python train.py --norm_place="pre" --qk_norm=true --init_std_o=0.0 --optimizer="soap_variant"
Each number is 50 + 15 x the weight over its row's rms, rounded and kept within 0 to 99. Layers, rows and columns count from 0. The size before them is the row's rms in percent of the matrix's.

# layer 10 MLP down (transposed), 256x128, rms 0.202, rows 204-207, columns 0-127
103:63 33 27 31 52 39 46 43 47 49 55 50 29 58 54 22 62 51 44 39 82 41 40 60 23 30 57 45 60 49 43 52 40 56 59 47 41 41 55 58 46 45 17 72 63 29 58 65 59 32 20 58 58 70 18 75 54 24 41 33 37 48 68 75 49 40 57 43 64 60 41 36 35 48 56 49 75 22 53 61 43 40 44 60 23 43 52 32 32 33 39 76 66 64 32 62 58 94 47 62 39 64 43 36 28 54 39 72 58 33 28 54 24 43 32 38 75 52 55 62 70 38 49 37 46 64 41 68
095:31 26 11 55 40 62 41 49 24 67 54 59 46 41 55 74 72 47 40 73 59 50 62 67 40 65 46 46 47 40 47 43 40 46 50 40 60 60 40 61 27 61 40 53 64 44 40 61 51 33 50 59 57 58 42 60 39 55 53 18 55 23 59 65 42 68 36 29 45 26 60 75 90 50 47 45 72 71 51 43 26 39 72 64 59 47 43 27 53 43 59 51 27 66 54 29 46 64 46 48 53 46 60 25 48 36 20 30 42 54 30 50 72 35 48 84 45 89 62 20 54 61 22 58 59 50 31 63
102:46 60 58 58 54 70 31 35 63 61 63 62 47 40 45 16 15 58 44 62 30 53 30 48 59 60 67 52 54 51 49 53 66 48 67 61 47 69 25 70 59 18 40 37 82 44 47 84 40 54 40 61 41 31 57 44 50 44 30 53 31 30 37 34 63 72 32 52 31 57 92 23 50 53 52 52 70 36 22 46 43 49 41 50 46 29 61 62 36 48 35 55 61 12 71 53 34 41 45 54 43 74 51 30 50 54 54 61 33 31 47 82 46 33 61 46 69 25 41 63 37 47 69 38 53 69 60 46
097:77 26 53 27 48 53 35 53 60 63 50 64 49 43 52 63 45 53 62 87 47 50 59 55 56 67 41 34 20 47 38 53 51 35 35 50 44 51 52 53 56 46 65 60 47 73 44 49 64 44 42 26 27 42 40 44 48 75 19 38 38 43 55 53 53 61 69 41 59 58 61 52 42 33 45 64 52 59 40 37 53 86 68 75 80 65 63 50 73 75 69 18 76 38 39 61 32 27 62 39 90 57 59 32 44 63 44 75 54 38 46 58 68 52 52 73 41 27 79 43 52 61 50 29 47 36 84 65
# layer 10 MLP gate, 256x128, rms 0.22, rows 205-208, columns 0-127
096:63 25 74 49 53 57 43 49 37 42 62 59 45 38 39 36 60 83 54 20 60 41 58 50 65 49 43 54 45 54 58 82 42 19 49 57 44 50 64 26 67 54 75 45 47 43 46 35 65 71 51 31 23 71 51 56 36 46 58 43 44 45 45 17 46 33 57 80 57 60 72 48 40 72 58 68 51 30 21 24 77 61 44 54 43 61 52 50 13 47 63 39 55 56 60 48 62 55 44 50 54 48 59 30 75 35 46 66 75 52 61 54 31 50 42 16 55 19 47 43 39 59 83 35 85 50 52 58
108:43 43 43 58 30 50 37 25 52 50 35 59 45 73 30 54 77 27 36 56 46 74 62 80 79 55 62 49 38 45 34 62 40 66 46 73 49 58 47 13 36 30 32 49 36 31 74 66 67 43 50 22 52 40 35 52 53 52 79 36 39 83 73 51 62 70 37 50 36 37 71 50 54 39 61 54 64 65 49 72 59 13 42 38 43 78 22 64 53 43 34 60 53 65 33 65 34 37 57 53 38 44 28 38 57 34 50 44 65 61 53 66 61 62 42 61 75 53 57 74 39 56 54 48 49 23 62 34
102:83 57 60 45 51 57 47 18 37 40 57 58 59 74 34 35 62 68 44 37 57 53 69 89 46 41 50 35 52 72 53 44 44 27 64 66 61 42 38 58 59 53 39 59 71 26 66 55 48 61 88 48 66 53 34 67 38 57 71 63 59 43 51 71 37 58 44 54 58 44 42 37 31 55 71 34 24 38 67 35 45 53 49 43 69 25 50 38 38 29 29 46 46 38 39 62 50 40 24 31 76 20 66 54 46 38 53 60 43 57 90 56 48 54 21 34 80 33 24 56 46 50 49 45 53 61 38 27
102:49 54 49 20 57 57 48 06 60 72 64 51 40 45 71 56 47 76 64 56 35 56 17 30 27 43 70 38 34 30 31 34 44 69 62 63 27 74 36 44 79 73 29 55 63 58 48 63 66 57 53 58 72 66 48 47 33 53 50 46 63 41 77 46 51 39 40 56 60 56 41 03 36 54 57 49 24 54 47 47 64 85 59 34 54 72 37 27 26 78 47 15 49 42 39 62 64 57 59 42 44 62 59 48 48 50 38 57 53 54 34 68 52 60 33 47 42 37 50 58 66 47 53 30 56 62 61 51
# layer 10 MLP up, 256x128, rms 0.223, rows 205-207, columns 0-127
088:77 52 36 36 49 27 66 81 77 50 46 35 47 81 53 51 42 58 55 55 43 29 53 40 58 44 30 54 59 44 35 46 31 59 19 55 57 43 65 40 59 41 62 44 46 44 67 53 44 32 35 28 53 69 48 17 53 45 46 38 45 39 49 45 27 24 41 76 41 73 66 57 45 38 34 32 52 32 44 48 39 45 39 74 33 55 58 56 59 64 40 53 47 15 44 77 52 35 31 46 39 46 46 44 36 74 77 44 38 83 22 56 53 20 54 48 54 29 21 55 42 66 60 33 80 73 44 28
105:49 65 68 53 47 50 75 70 37 59 37 61 42 57 35 60 32 43 68 62 27 31 32 41 61 53 37 57 62 28 76 70 65 54 58 54 30 26 45 51 27 51 71 60 57 40 39 47 70 34 55 61 65 24 48 45 61 42 49 57 61 45 76 59 54 38 48 67 67 67 63 76 61 40 53 68 44 41 57 51 33 50 52 41 55 38 28 30 41 46 62 34 49 52 14 48 44 47 44 62 82 12 33 52 46 75 46 31 40 50 58 32 59 13 51 21 67 53 29 47 69 64 27 38 38 48 30 86
101:72 58 52 66 44 64 43 43 69 40 32 29 27 28 41 52 66 33 62 52 52 52 47 48 48 53 44 47 48 33 31 41 32 61 32 62 42 71 68 55 22 40 58 52 82 37 65 72 56 43 26 66 76 53 59 62 56 34 56 48 58 46 62 36 45 53 35 31 30 44 47 67 63 43 53 50 69 74 39 59 39 43 52 05 68 17 39 57 67 48 46 47 34 32 68 48 14 40 40 78 62 30 65 62 36 40 27 35 24 72 49 48 46 79 25 77 40 57 28 41 54 64 49 49 60 49 30 49